Part of a small language model's weights.
Size: MLP 1024 tanh GELU, vocabulary 8192, 12.9M parameters.
Architecture: RMSNorm before each block, untied embeddings.
Training: a variant of Muon for these matrices, 199M tokens.
Each number is 128 + 32 x the weight over its row's rms, rounded and kept within 0 to 255. Layers, rows and columns count from 0. Numbers have three digits each. The size before them is the row's rms in percent of the matrix's.

# layer 6 attention output (transposed), 192x256, rms 0.185, rows 153-191, columns 0-127
100:143088080095143145099107069092044229092148050117107151179090117132211142164152182128115099148038123137154095135138103108085137126075143114095195143089044103174160117124127124132096141110104084119103143151138136144147147073138110107170113118160121105178099108151135149128133137155141133146120159089161123108090090131121150164120080070112130071123111161139085112108152164131107076120161
097:143142079118141147082050193141173121164147176167052125157106136108130165149100043107186167145075099108130154135165120150115136136151127170119090156089088124115139126078159155134076103121106112178130100095169129150156106095114122067201132130152140089085149172160093175084075134134124094150106175079148144101190116129144140156167112115103123108188101142088107089112162170156194104133153
105:158116158134152177102082141157116194161109148076078155155125141060104159074148098162124129159121083183146129105138153153158095108104124155146110171103160092070131173155141147116168145169151131138138120076129130137106140169109126113144134124124197181111082135094103071146074100158114063143196157106093172089113149111085190152100142134155122125176136143118137149130176153117107195088135
102:098144110093145143101098101129122092093081157166085129192127076118127112123148161135159134127121153116118106064188105057165119104116115129102123146093141109167105162132136106172095118141135145119173103146085119133152132115210097131175193144156164122161084122166134083104121070099131156167100128131035136206144158159063119088175131107118118173162120087109124100157111147118189158138122
102:112195088140123114163132164089103162128150128080117184153138097035142110121105057075194135084123123138144134102116112165121142155146163099168040112156137073171068132123182157141165100107133137109141149157138108154133102144171107041152174089217094093131120122124152084121137149081186167153089164143081081103067108140162119107136115150072141174175121062118092148125160133100118146117143
098:098122111084052146147145153054060111146073138109096089118134168149139103122153124150109144158142081168142100120116103159084175229107119156139132154161221147052112131118127093124129107109058113147082127145146127121105058112131129091100145166120097167089087176075144192114127170154117096142137153122093107113100149121121094098145137207134149194136079082131121111160139140158168139159099
100:119150165077132104114183095108122104094100129118102109104099177116139137070071104181191120096169141132185127115158149122162128122150156123154189137193123145084106177084021146172072156137157094180139140071131166114109178081089119141124132147118112100100159105127176091159114186127107097076122125146106158117128168142145119136133161154118084158191094112082147122073112155157131191140139
097:119098171078131158142131166153128169130100104169115163151088092162166134100095102194144122090149091111102146160146109150094126104145156162077148135084212153130126110167141161141111147161138183156136149111078091088094124138119188104102108134120142069168105128199139060114095184127110132082177085123161147152095087134209165125116183178141148164097181103134100136147148123162106153138137
112:151181201171140149142138165105148132128104135089164176131131144125116117119124135177103170152113066177130117146133125152125125159169167135122174080094122177108148138165091107099144130140102110154128176113132156135150137103143135103127133162101097120141075124188117054108144145098122098093074092154143067091119128136078200054153124130146110144134152158177155155181140092148179199170113
105:135119138062135148145086195153132098140114147100129153135139074140112115102193126156078147175108126146167144142076167119115128047134146140107092092156110166144146112166092150106119183127052186166142138130117133168105150122136141142124128175143128138179142057135160171072112131095159040118169153081084146098088140166155092125090077114170060221130128083109125117057131108167117109133120
109:138197120109127108140073118143132173171116174157123109113150084114079132136083191116125134189106157172117123102096124130150107163169089185136053148110136120136089115124195138150112156152147079180154134043077126192157120119115120138127129192140132102154100164144094131124122172151103131147118113157175170119126108115119150112156160105117053152096099148122181103138094095132144095175096
102:134063116139161084089046111155118091115154102071089147169151150152107110142152152099142127101174153156132132134155112175122133144073146162148172083133136098132168147104136087077120075154183089109088146147129151110118128152171139142100162106128091100102176118184124098164146088152155102073097090153108138187121125129130070101139162174145198190138098159111122118164113157091180112113121
103:111073103148157159091089195123135089142083145113135131109170122144115142068105043147149135113139091112100164141142124139197155082100155091169167162172157132089095112091154127185181089115084157199146146149173077190180139043080159138122146179170141119080089120192149130159162122117108110134106114194127144127153133091152170113149131119099132115154159109090104031163125138091132148130112
100:132121146144106130095079110142117133159134114087156125123189113108129159119112106107152155142131082117123164134095156091160108110104167155143127141110105157101093070104123123145211079202127128124180115150139091083095133137169116079185092194175113137119096161136105180146205136095137145102119105120140095146131114133126091119143156128124133167160160006158137160133183141081183143082164
093:117138196187110152142179122126161183145149166090127100125117170115117160159123117117131151198167142105161160112112200050133108139127091101151045124146112135161139082147158136125093142122072099027124141154087093198111177099165097143111163144140121168120090135150082156116130071152163105143059129140034112115155083152097137103152108168091116095164159142091115159138140109113130129161141
092:103135102086168056156170117157156145093177114169134124140159136120125151141141156134146085092165105131055131116139103126092078097088067101098137147130094112072091094133204183115108169098113120152099107176111221084128120085063102121130089138136080116138147171076164086186082101153143155125119166191140125191157024118132115155131141183178088105085111110145091144107112152093085125134080
103:098175171118124047083095047123093114119105139112097109120061174133150115119159112101134125148158089142188155086200150111167182183135160177091111194123138129141147106174118176127121150111143114091087102101161078153132121163126123185126164132175133141112137139144140105124107159154154124101139117123106175088150095153157044148173136113115172156137091142125117115152151086119160087151136
104:094099146123134088110182177122127134111159093178112104121163096060146155224133117186066127133102164161168157139158142118194082097158174152126135148108124082109117129103095107103110129148153102180113132158154171192159111125138104146046179131124138097110142097168115120136128098126146143149170101107049146129121156090147196161105174026129098122116124143116121125114135121197063157156104
101:131089158111108139129050203140125140127150194151124099135124163084150134118110140112191123174127138150175126170081108143119109159071126153141166165079098077124119188074166092088117061133158156156160083135151121135142112110087064088075146177148127117137164098101096127065133176169144154109114096153153138141112099108109140133121111114100209060112117110105157081143112121148128147145162
098:166095159057109157159184159101096142149089189109111149171121113110113136132153058115079113167106185148150140094101159173125147144086152109169145079113136094127146172107132101168090089198104117145173114072143189110120203082122204129142121129141100150124124167135115115131122086135099130127127163171100116125157197140154117119116062147097160106130124142114113141171152147111132151110130
106:177147148098161171116126180142131162191158120161141173166129115084090143162168106133058139113164142143143163170174180093126140095143084160171108132101168186168123105057101114184113143100132171106106151092085062095133191168126152144062149145104085152102089149129161133102161118105094164186138167108124095112140182190143166148143086062099134131078082143191162160101106196068132132113166
104:171073129103109173162112209103190116156085159091184100142078092155160133154151147132130156155116103095084143133109062175163096171106157134145124136131168102101134100123170118166160102162148132106132151107086063117172092081173157150121124105146122108110148135157164120098121170138166119127097117148087088167111109113112123109107147137119102152074110170165186137152120086091162186157115
097:165096137143131137072101155164121153112069087114143110116186176120114169168135085124215164133158111187197095114146117118118145111151139163098131145152149122133118139091164125188154140140154153215169161061142190118103078110079143117073159154144130155098114203174135161115135119139090156119100153122097086066166174129139093102160096163086161147116144172135154121072137120191127087154151
097:100141137118133149103128131162104134190118120141131149157180097173121125131165143082095085105174128152102125093164131124114109157087101110117150118132094123126134103097125095162119134116122144100130132110127174136205128162220131139102134192168123115114158123168127144082091141155134128236095196186040147111127080107097187173190105166073115204152112137123074094099178162089128181122164
097:127097162140114136128159110128121094149148109185099132151141078067150123137068123171124128134163161162103146138114131124092171145134126097132106132128089131169117106096111072144132136124096113087107147076116175162114107133048037125118063131143149086089138158132111155100091140104104168132085052121123104052152092156125096176078107171161100124128169167088083123118121142058082166167146
105:157157121129156160112166141101141134119150179160124120110172103103102144135177155201119138108109123142156113146042105201109094105120197125150148154119160088074160144062153152147119147070107138142120157171081114158089029110100089117113173096135147121079143158160096061109151093183099079138100105156183147132100114146172104118159147140212098089096086095128120137111111158181122096135137
100:164131105142057124155155121117125143133129145095136121175066159125089124155147186161167132157121094159099156138158111082175148079134111167106138163147117103132210071158089121112191133155140097113142113144066112157124132110065174090103114196137177126133127065143134134064115149076126131141161053155096173131134101121138073113095133068104116100099160125136203131112111111097135168105179
103:113094137181116085097083099125117099153125137073131122105185187162137156142072123152156078166191067119161161101111118150166135145161105127158105150131105115085191142127154057091122166142085111167179125170193081109116062101117145133125168085128110131078064138105126113121143135099156125112120138188148131102153126108107107174143129113163154101181132144120095146140115095085149097084087
102:066116156135173147092139117108125152105098160074124104095133095100110148142126147119150109095151154139128147091092191123150213105102110167098101165140031124104110072103149113162182126068141133145064051150141087117139176161038148143101131136125195132168126187118067126186113131170130080125111140141123077116149139133126079148101100160150175155087170136119155112147112167151105155105143
087:135135130118134121127174141117110162122058082084157112090165078073125063060124193128143127145128096093112121107159169155124177190141138156148106085172119065110148147130157107094124143082152177158108115121143128060076111143110125124128145179107168159084126101180115166130104089112163093173107089130138090121123184096067103119122119161163139135120080137063120168141200158093127118192137
099:109079137111128062106120162134071142098105110166113103144110177149146150154104108187103113128152150096161116161142151089060133096165119157129174094120100150095086183120110211157136120119125123136113135183124152088108138173093122114135067160096064104153061098166161144111157119137127141156117105137082080098113099113115116171150119181105132133126117081111131137111106145141095115099140
101:122144107090087096117111084129121144134137130143136129089188122126095117115102110081138162161086152114103124131148081094155165127185174141088127162173151160114125130138082123120164082082172101125137109114167109071102125163126127091093165163098093154113123129165204160101046118188161122103124119116119151133109067076086094143103068108158136151082150161143139133176127132089116116138067
104:129161123153134096143133074135162124189132118122107112150162167093047099075143131116106158155153111110054106141144118114080150123021150140143114086093100113138140109170108115119140113116124099172161075088159074103139100159116083100149154063125083152117089189167123058110129106074095111069197104170113120082080103118064160102115172128172127104149108142152172109138161110115055101150094
094:136142147115120156115106145143102167186161076111120150120096148127161117143150117107161095144194156178105113159162111129038152086141109104133136092127091068114078100137142162157139171066099096160105128107165101107120156228163136108137142130146177138109153111135084169101168113132146119140153149139153111087153073163069139119179171169123162100120119111183120131154123104087055121243105
105:112181179145151049103091164121110122167164077144140073153111154095137158106116189088138144120153120126096163130091117100172203126165163170125132095105066148165115162125165181152143155094139122102165112089177163105115108135112108048081084099121122150183181137161168184114107103139138085114122179159168050102113122150157147162063146133160135103115129096124124092105124085161177186103113
114:132167153153112173126117145122097113159145148142122165195165123124125178126116093136204164162120189153120130148122133138120141104153069089093057172085086180058112086113081131123123163111203089182175146137153145084127142093171134164116160121118173089130121053088129101079145117119100150099137138157129055132134074090081125117136142191093134137097152116138148130067099143127140115112108
098:094168142119132141154133125136148094075168109134125156148127132213165177063113151110115132142130133121121134155104125139111072137180174097235118120195143197148084122168119130123142157184106126132109114166078188164114156089143125109120121145147090166119107166055134079144141086168104113095125139124128158159198105108105108086097124142118134160124120146143168128085153208108046119080124
090:152179110107145158098112147071190158157120164187119151068116064127148156164149133143108048104063173071160089160178125162109107114157098162141133032120185172125136113127114127122105146160098099130170162120141128097111144146084139088152060141078213102144114203156103162148125139097146151163105088135093144088151130139119201168111140124145146128136115114119131169205155117168116130096090
096:070127132119172181157133046180166151118136116109190096151168138147079019105123150099061148132130128127193186125122126106187153089145129096166138174113127136116146125109121164124169097160155115172137176119094103108098149152096095152092095206093103150073168154149130128073161125209133135128118106143146066164160095153168130142101149108134091106140129143124104127158184149156086115096118
# layer 6 attention value, 192x256, rms 0.0726, rows 154-191, columns 0-127
096:129134133156126073171183091115115166091110106069171172112145110115109082154094197111107083140137144148121107133074175100140112127124133039132118068188175156141106148150109161091169164138108183107107131154134093142087101142119155163069135175122165219154113114075128140112184085080128161115137094167104133156077102123138118067100177153130115118103139140133127173127163111063096129095097
102:096159120120110087128162087111155095139135087161134119101113098177148176121115146136140159118115111094129121083119134098080175128123122107146156109125154114160130152110094124140072141122056104118115131134114157126150112056122161117083136134132116123154182166087081105072151150086164182050065027141153105126126135076083113117152070064121142155046150115132067104099116094111157107160121
108:188103138136094080184152156090126129131164132094173151086091153122124136117133113092066123136115109137139141201105160206102153144084156144084097080205063142051146151137110122112127148141120117110146146098140111169142135136108108104099100116111093132091134173128144110100156133167095124085135089082091102079105121081126111164116118087157156108127155139139097197079141125135109085093118
108:140087140151143123107079111129168072151130110147137117138118182193131110108133156178103064175168197095130094167155141107101081126116157117107187114137121150115184086158104086123141183134112132132124145053140143146090109157146143191125099169059172166132134129116092135098100057181127122100110095121143186176144162160091118117118177080189085126125162132137164162175103103119134130098096
106:107106169183168126067186075130159146108148123143141163177088128131129177152109135120142076120121152105122120150137072062153129036123152132128145107109075073199154111137130126156124136146195147122152099141091141108132130115118146137160171092159168121116133062178087145060159133115090144143120106119161136130107111157160163167109149090149102100160128107095079134103106150102106068106103
102:114114115156132105148092167134154143185161125116152133174150106174124083169163141057115146140134111112078129121099122128127123129097112139084100092067146134171111102153212106125156085131099112152113148168142070130148093191116155106131149080138120171182096155128128109119185132138167102170125118155156107100134131126082113104141123124136115146085144202099096124146100090140111090146119
099:108130146148116102132101070114114122089136126104191115074137214129127132158171128168111137175129159150137125159095132108122134189097107136119128131129078096083174185085128096105176125092084060068103060194133147126138160126099108115115156136142113133116151098117147186129148087090146105148082179128126109113174158108103114112086102121096114132145098148096167093083143144108151130105145
108:096073100125137120109135071117092162180195092144090122110099127164145131097151112072121096131163151140102124122136129088130147082109109137130080114167178121194162153084170132144079145106151156094152089121123085073118151139096178158087141121107152116069147137108119100133112112187139134150139151071169167167133123121146086143078148126158124109104131089040096082079135132178172112114139
101:107130069139110073134154115066121144111171134170131122106138154108141136188078104114099098090114101127095046093185160087139119184138168141167164174058178135135140181117109158161168094090098055092116138166120158046177141158162132127075087115123141143091157192129131092158143143084110195188131127131155121171172126061092194144172184153125179065086133135146143154159110129133121141116123
106:130085085138078123153160135126113124119118081128145152195168145168162118091151100204091165121169122151114141185154129120093112100129154115088156092164148130148200160140091070125118095126170145082118157183127135034090092136122133109130129065151155097087158175153152132100145092072145145076116140127079066146099129177087166115107103140164183092135142157143087099128139134113115160097155
100:098182176164076165141140162186099131138104114200117126132087110081097097117071095110128120138092107104141129120081146116127104146177135085139135179126095124171146121125133162112151124128049157145126069148150061153165154149132153079135172140118138166154168089081123160143147130110101166119129167136160139120168131134143160151148102094121082066155188152111147141077106100152086115092140
106:093168149116098083137160062090189164111134095112140094137120100091113094166133225122064118177069169143138059087115107128064160139145054149095148130055078094115138130119114161101120162149161081037094122080122132095083131192138155131127117112087165127191123138099105161035112152136122158133141089104064155107139072143150075173149046153141129076092099121120111162099121126215117124119167
106:127148122074120097139145117114128146083085128172116120083101175152138091100091123137092109120121180143143130100126105151108116111119070103136189136133150157127119182146138085112060128069118125140066096089145084143168070153105134163049180086077115104139107114156125168097088102154180133128162148108117117115134114133115110142070118132123144106132094190125159111120047132135029112143092
095:116139075123161154120128160123111094129105091129158165115114056147093062150138061138130124116092096082079087080120052182119140050164090147072164129099119128087153118076115171115127151138164150210133118133115188088138102142116175143080138106081109084130140078073146124173122139129118156166157151125190147150093171104119122131106163085143120144077129056150134095091156173172152127151169
097:178117127149155214135088141113140119142120176065112123093136121166124153127075138097122115115104136071165078116050160134211147175147184157152065170132143138177152108094126152122132145157157118126101155107164058161143109101124140162120128075154125148130084117231136152121131184121129098126133101105123135092187202135123126158135148129047166164170142193119165105100137090135151161115135
106:133087091183107171152160098113168103077110169060137109143135114127058102136150169138142120090082120075102150128108131078135100073130123074160165132171083133130120144097168097157154118156096102169147131116175163165169133120134156072104106088142133111175123139116119121122131071094109160136128078147133095156108150099054162050119122148166086103172156068115119161135123184134099134164066
102:162148132139096098131142125112117166159169172066141138139137164139138167112157185139117138117147097120083099115129093161090175181134076134158094104178154165138111160158149200147085105125085085095160188083147073101084091179121124153168101109097166184152145147082110127143170142121174097168124141130162143150079103092108111124128146206153144127151129138109131121104116121052165147099156
093:131191105159153120105154121176151136133096040130114125112113089116108066088148179149081164080099100131071130151150134093127133085125123133118099141166187197110160086143097110168152143152103078076045199127161138145093125106125136145171135115120122148163145168104079130111069141082127093130176173134135115083127161215062130147154112094163080188120143138110153159136153118081115141068066
095:092128157175107124097096115130156138101084051178134155078128085098144187146082174117122134126159108117138104150172121084087081109140084140098158119125101126135106107145110108071122131080156138098091125196094105149158132171132096123129159105101112087151126105103145071113126159078137103182109110113162165174097085153089113100127176102152072130152137176170181127101160145084074148094156
107:117110115113103135130138104092134113080125182139091092070140116130222042123155106122159112108101118105108126135090108173094105146130156101079123142078092077046170134157100152064148102153167051157145082151126182140106126119138139101161156134100149113171177094146122144156110164173179167127085137125118083128084077077080108093097155175151101124166207126141084075199160127119102164131125
106:108156137156101171105064071092063118080172109140125130078159113161121101122138150130128123128119149199168129233106169085100137142184123167087138119158110124151101153137112104106121135138107090123110098116116145114112132167140200106135122115121102110113123086052107135159125128086113144101161134099181141137124165178172129158182100094159146100215134117110082118094111152143102120077166
102:089179119125153142137139106120129123086129158105135186105083110111118085071135166098068122153103164139036126097103194142135093139166146123142084130070129147125152099187103178109097083116132101086090109160085127163151144093120102106161138106147171131106109053101106153145155139124164124145163108146202156182070104082087112131135140095174068138160118072137098101176113137136077124128091
100:150123156131128148114162096076162110074161112091110087092148157116152113134167099130125153148148136090179162159135102092109131120112148120129095097143089088064091187152128167052127135131099141108131134106157113126105123160117213117118143065057168189198112164143149080176151112120130137069094079078152155139110165114152095103138150049188157073136140063112111153143128082140125137114092
101:129162111111075113134083126120147177178082123054156120115149116132078136083161114095100135146099140083121095102141142117125102089170095130106132151105187133095090141149083151108166100120182144161134125154134083146116123111188197144118151100088159134182137106116162104158136149117140084114193135099166125148125083129120122136159126150078167150132123055133166137152152140152170137121148
104:112103132103118130135092112153169121173175132074142140151107130094139088153105124042144104200122171104108087126189153095136143118144116123097106128139101076190121077156113105124091134144174171119091114144179161103120189110164123090163075153120135137157093142087124159145121155118112088146107144083048104142150134139065196135157148137097173157157156169091147141147140145116103153153115
101:151157095146126120188080100119129128077116134136098157130178121122104111061061084111133156109130158105152070193084144148063151163130145066136138099141169124128087155118166108148102137125088133138136144105159092086076116136121107154144177088124058104156153159070103151164129156188148133120109185169138036140144135145116141116165078153172130163144122137115090160178139122142154096127123
109:124135129126130097138140114187133154133094135149104177123115078106154177129155088096127143125025092122139133133191093096139143073092177108119199093164134128241069127123115160164141121115143118090062132088128085121150181121138176103111146162156139132110172116084055130137120120148106144126156125101137124159148166171137111098098108151132092142070154146106140192121100131169126109130147
107:140146107152101139130156163152090101134135154139116110163123108136144120130140129095076147173059107074109107095180107114114092156173112107160163153079194163158143130112104161083106201110080115133143151136131135116167063085127069118149070069155030132114161077129149113077116152126151176123195088095117134121137128148134145120147103141117099089182124131119106111179120107059134098145151
097:094089127174148156087108107146067165144255137142088114110093090126127117144131109102132143158157127132114129106128125092118052090101148099141146198068102170151145171121117111142121137140096117100121169136146157179127129148129098116100139082124119134114138146095114068078140150151124162120121146168122193137153077088163179115183130126132167152122202096146095119139026107141154139077148
101:113147119133151150137125081100164111072099178142149172067094069109077096121100139097110125151107087106119138120097100186132153133075155081133123150122140160156200082118169122062163119126105134112145143124113114126134111104122125126130179134185171220111120139154158110150075104120108128107113155138180118152174094124110112101058150099093108138106122143191195146116189122114147112146177
102:150124133156151136131144120130154092115129108112146131157158149108124092153143158142110116121167155185111140146077187148117163137086130144197152115071103113133153101154119186148123122139142122115128136118120144145122106138124076145137120099160139092172127130131063126139208134127121166124130174127101080088184212186182125086175196137143151086161158130173130114089142173125136120117163
111:130079141120145130090147151117107143099143126134153143088137113116155168155090144148155116139165155120137137154067124114176115180190105126088161109117147103114100210106139154136102105159130163110129161132121132177117131089160161149045078133136194117114171102131086153138116133201170163143084144105092109176170161097137041088154078153126117142145114061084102234118147102151176088152124
097:162097117152100119092172097081140117119121151144073140137177168097151185093167162119154148104131081111099109127111104111165126140111101158089156169145167199136172203115054101113135103137171161157156123069169120144122142105081134133139126143090106120193100169121146096126133119146113156091081088141129186183083145135086141158075136115102026111157112130085139194086182160122152124063143
111:163133077109118182155148070132143105095070138131170153092156114134118111150183086121129112112121149158138112160182164167087084119144117059146161167119153160114131125121163100105106117118137098164114152134119120138117128115140119193188158170120113123092062103166070075168133132113095132108096093062114205129139116130082142108194099098154152154139110127126151175205110113102032080103135
113:143129135128139045151139089143148163112175066110141084081116088179147112105118142102106130117084073156133139061156119159172085132146192168142211112144180105139109137109178170159063080148067108113138087145078176148150112116068165120171063106088112151104139177150131156133132106139174117147124166087162096132091181138120072163107160081156083113221092195149131132184140148159105099100143
101:166105143134155141111132097110100153128077152117170058135106100089116155165138135169161130120092104135162125133160137116105159139074147212090143167057164156136161130106154165124131145108174091115138129105138078069164097169110140131098151081130169105140151146197100163167159160070196121132135143132127118140081146141150197145134147144140095129134122134116066111151106105173184172147111
089:120080152169109060181105155179101088118139142083122110146158104112123076135113129152167136162212071152100158113103160120151121154104105083146109200135083176137107206132131162124092154130132120117146117196107140199150163133140175147107179098143072148077092078096151088117076147129174074139123179112162111179135078095146113120083146109082119130160195139117113069059156170124101139151147
102:142166111095091107126148190102081156168117169129095116075104162120141208112108114139146098153127099105116064123151101172109095159108173147080099110148100126102133127105147137171112099127136181094101118126163150129142060141138151129100148075211132119187070121078112188166070107111086139100133144131101152078090137152155172116180127132127162116089141082108122136092088122095172161179098
# layer 6 MLP up, 1024x256, rms 0.0873, rows 0-15, columns 0-127
096:061092102151153108124157159096114129110083109101043077149189159117125126130190142190099075164127106162052131127133088142113142089121090099122131065142103101106133126080134120117112158128179148172101088139106191142098154141136089091101138162136152077127147184157146177118183160119132120114149167131086118118129089146129127160121083193187096136150103049111170127115125077146119108131060
098:117121137098158173169082108113141152090146106121114154133192137145166097096106084134068130110133126155104154109166128090084134069177111117176103117104098149129112114151158101146078117187142154121150089127164117165109169217173091108157127077097089153138120135078188085117136133156147094214112130165153149113074063171084094129113077027169131077142138108069148161122175111164137097183104
096:148145086121146151115136071122091132136114122145115165144094124164120152128153105127188092111092162129124134127121086143093095099109110084144156135156088104157178157080100090116128194096061123100115112164080175071074146160157075126122079098129144173078121187111135075093105114130105136138087184100151157127151151132162141073091184174126126156136098124073044057090113098119145177096194
111:124132082115128139183136128153210147067200169153103104109096111156150105118111135096086152109186139120091113143073108193126185121113155129172121084154101112100140122101161148168068153164104103112084192105107126135141136153141117074111119114176131136164114196081135113162183099132129113119121144114128080126083164151169144147087099132092106118194091088044142107162142125114089152079097
098:154097116135142124098148169099190108185129150100176119094163122139161198127155144143102108111171100155040130171126091131153102113114098160089154171106088130126120091092166124050143134123119212117142102136155100152090111115114157161075079178162119107143036129168125149172174069097148173149138156090143131108127153084139105127101133135118117168139088079103085169120126125148103139144134
085:125117143133124132104159088110175134125119103086177125080092140102168118086144162154132150146133148136152150177184152131159175098129134172157102134088165161094147119152118176130220079104164141126110138112087112065192120129141130189108085181085155132167111061204135100150113142150153169099144180172141157059142095130158131110128111089179177112172138127137111188111167079087137144143110
096:100099116088152080134109152191117153092188086139158169197105153149093115138103114129103065128129190043097141194107096167095148102080118150112093110169128158146077115093199122104173178111136101089106156144099082118139135213121147134090115107100076147105115138097092112092102141131152077108126163144128157147084161162089117126126179109175105091104089108186094111112155128141138115181146
101:073107158091098156121165058180122134100145099142122113111119125156113127072111146069122184134117091163144139110132137183137142155062176195119118137107154112100087175131124164145153120150100085093195195108119162118144112137096152135201121081098123149113167121137155180102174164070144089150091158122122120097119156160186097074157100107143170126140099090127101088122142087103122137134103
097:084124112170065129188133093196117171160078154143077085158191144099159118073067144101138096137131115151071122136114131125155159118116123119087168127092093110127202115158110080081129074130121148138097059104143173144061155144109173120146061116142173137100123171156151140096121125142104131167132096151109157093100109200138180131116127077113125127152208191097154141143100140141121086134146
111:107157148057159121174069176162190187158088099065124149116149162145175104123096134171167123159143159145126157148073127085100173056074055117157135160103119140096077091098132118079115177067114111147110114110190131155086112139181125152131180134155169154098112119112137090153104134079127083176129097112160085139117084159179157127109109103095123100074148193135096098154129153183145152176163
095:073165107106092098174148180141179148171177130128091118153163110152136137142165129143105126139155119133179186166092083101121103156136119125132122158132056158121040160139173129121173191097120081111101167124104162143101155162223179113157187080156151058086159144142107180158115119112078107148102084131085104162126166145129114144167119079178180114154143159112147155081153085150149115202161
086:100142155065123135080158104143158128104131109153071171109131179178203162120176135174116116152149121162201127145160143147035130085167087147187201113170119111123106164158123080104083134151120096156158143126142092119115140149210086146071133137139143150159161182107110128183131143155126163167105109163167137109089103131143128115209083119154149097148123143100139121159090123125120098087091
100:083160064124117081106071127150134165144133074138086183155142094137118195127141104200094193152105157072112133121123074199102124171130064218104101161084147085151182132136149140086150152155107189134110115146161142137171066131092119091174075139123139173140147122159105144137142148113124073098118130146178148168111100142147134119147103125145136093084088185076065122137153170166073109156121
092:101147126129189135069176127100149157062048128110078132166133115114169119136111109182091130128138154129031131136129137092107108158092149206117094142142148121135114060125086130132137114083106128123135127066092120098163081141195140116128129106095141099082098091111107086145132181162108129132121063123082117087137159102089140127055099148136116139103196132129101151192129148117119103155058
103:096090093115131114135112116182080104139171113157101152137110130197050160108106074176161183068168097052098110113151098117152115088107141077167154126160161123105104171125178119173177142138177132127113149088114081134118152142139089116153137124093141098146058112106095140146138173132176138083140120126123130203068099152125123112133120141106151072157136153121107156169122176147118091152144
102:133139097125133128097112151125126158159163168123096103151111138074190114127132177133070159100200140129094159134150128107158118102162119145126139158156082124162097202139165109147058133137107109117107164112109075054088166175240084131121083135151040138168216176080128148141126080196182098234177135122167115143095127110172134116143110092111096127099122150123138137143096110125130133147143
# layer 6 MLP down (transposed), 1024x256, rms 0.0901, rows 0-15, columns 0-127
094:181175126129134145073135070170133191080169128115153119133194118097132090169102124121089167105172118177099150110201115148115169093144107139146209142101120143130144164184084145098152137107058133121164151108135136118154151123096090137179109113122118099125100122131129122118139148161109126088114117157122098146126149132146149167179105089130161092147105106125135126086128175124155170096159
097:086121150083085153109153124167171115149125100173130145092167151070096128092095080155158139117152165136137139136078141121178123120100100106111157105118187163147114117124078094068200123126163134124103072170106156132176132087163157119086158121187142097125155070149155158100175132189100103186108074100137115137144141147112152125089134182128104170056194154139129167131162151111114077113134
096:115101184114157138127132172099110111216093102172110119120153135100102083171124093145122188056099117146074100121138186118107176161102146134155118136111111144175160111138102161172088144150187104131123104105088105167141098121080153133137188122087202154097181128119182135132083117123100140152139171194115128086149135107102143136108143047105120125183140118112142115093080056122123112163178
113:165009131131138125190107115083171162139099115121150126162147126056155109102136174084159103170147085122110154171154126214041152094089179137113159152154172091120155132164110117137088114210117119126128168121129112143142163167086132116116118178171106168113099086099125095112187227129123093104182130169115182173161122127083146132116104157126085114149139141146152071138143121131115120098084
100:098149113069159152111101166125160129114126148196142102154094148173146146126134166138133149159101087171124110183131145150090107099085120096172092096142147151118120171140133125124098149149148135149116173113115157094097113149106109053104175106159162106118149121156136152136145143153167109167127130052107103180103178116104117118161112021115092129131145123120100166126114209106145105139101
085:103206159184150081105139110142097146173109125112082092070138101105171135128128113079124098105126110185149151113122108166108170089082184106124114090198147081146197156144131123221045136108153114094132113171111141177145139121114142072140130108124110169067073114119155077147087123094137114186088164107150113142128056099128047082183164115108183125098091107083135119202074148145142098114131
092:150129099110125112163055138192114167111122151122178148166163098145061160129126113136146128131070167103078129090181151112120086150099157122125095133110149142094056146135137168092116081157151059112147148083165113080160078155058150159143173167147170074116130132113119115144144143137082115142165144145123095063146133122098155106089113113135103134128077097151143132144068102134126102146177
098:197159131191121119158118155080118086156140110130165100142142121159105158141153143111145092112155168122162107081110237145111142104181082144094125163120092095155167095109117084098101113055142163189141118115142079131131136103147073142152159152145138063086116109080115117147161128169124094071057139147144186131109095140151129106130156074160073084127092152101207119126165114101166146096129
099:140144178047115164171097088098136074141093086222081166175105151198105131129191159117120204155129139185122126115144173169106115132114100088132101128154113137176134137130136146130150116098132108065169112114108114143105141136207125159095108069178147095141108118101128070137181138142174124102126130096139123140157107136166096132116138183138111107097115085159109108183135188114109142168117
107:137139095132162173102107119139141088148173202121132153159191173171142164137125107095158146105167177120113082144153141150159123102117127168125185064101103163155102133111166108086111096154100107121165122128156135099124140154121131141096150148119130073125080177069212132114169111137112130147182125122070101072185168197081167109143148088114146176081180063067122100092123116120119153166161
091:136153165148124158111199172078096128146075111143121092143189141151077111117067095133178143108122134087115105110170165084129188099144165078096157113143195102162124136125140177140163078097158149146115077088111158060116098108150119122127196143137101128150105134141162103174105142167147165090156184165124110136132111114132159182088090054083119130123162096146116156177176120123058136111119
086:108087129153175082145070123103112108182162099093157136058123109101109139111105111038168158105117104170159127156080104146121148150099145107126112087125173140140171142126088133119119147136149081141115134108086140126080133084161139134135081121171109169129158169118115167108073105104146098094140078109098129079176101108140131101081172208124139137182181148112139126144180124138167120165146
097:074128145131142167113119208160101099204093138169106195143156082128121111135140156121116142114148160144136102170130082109166107174077094128062102115146134166137151146125122142134125151102059169107123198095129159195134134156149157110105049129102165119089141129139129183088098123122124136118071116091102134188130128145142145127141077066112115152061094141167143143135086133094083131118162
086:121118100153124088131118153145131136116118146175112111108140152177142107155054180191154127124180119102086191166087145128110157096184149109104210135124181129121140105137151177143149127145127075100155143082119112135159107137203162120039152183142109130139119141096101204157133117154084174143129157098138098217098074152099136080180142158152129162203133142130120147052142082140147137219171
107:123125132125151076114142123086130120080102116117246119107129114255104145144123104160172111091086116155147163135119134056141068093159110156114184088135101151110167137111141146105126119159187157108158167103089115107182128141126143117110099068162155154139106202130095147137135089084123120111144071172166138130147108162116183146094113056101147167140074101163161099167087147112164079162102
096:113094176103072143136141176147095120143144033145152095113105157159052156144153134180130124110100107121111141142109155122144148135147135066171129136081071109107141117148061117142153159137156192146117130093185081160156109037142177113118098084153121071112104090125123095157159095085100113165091163158135164129148153129082090159151129148103173145123149127116087186102143164141109123093110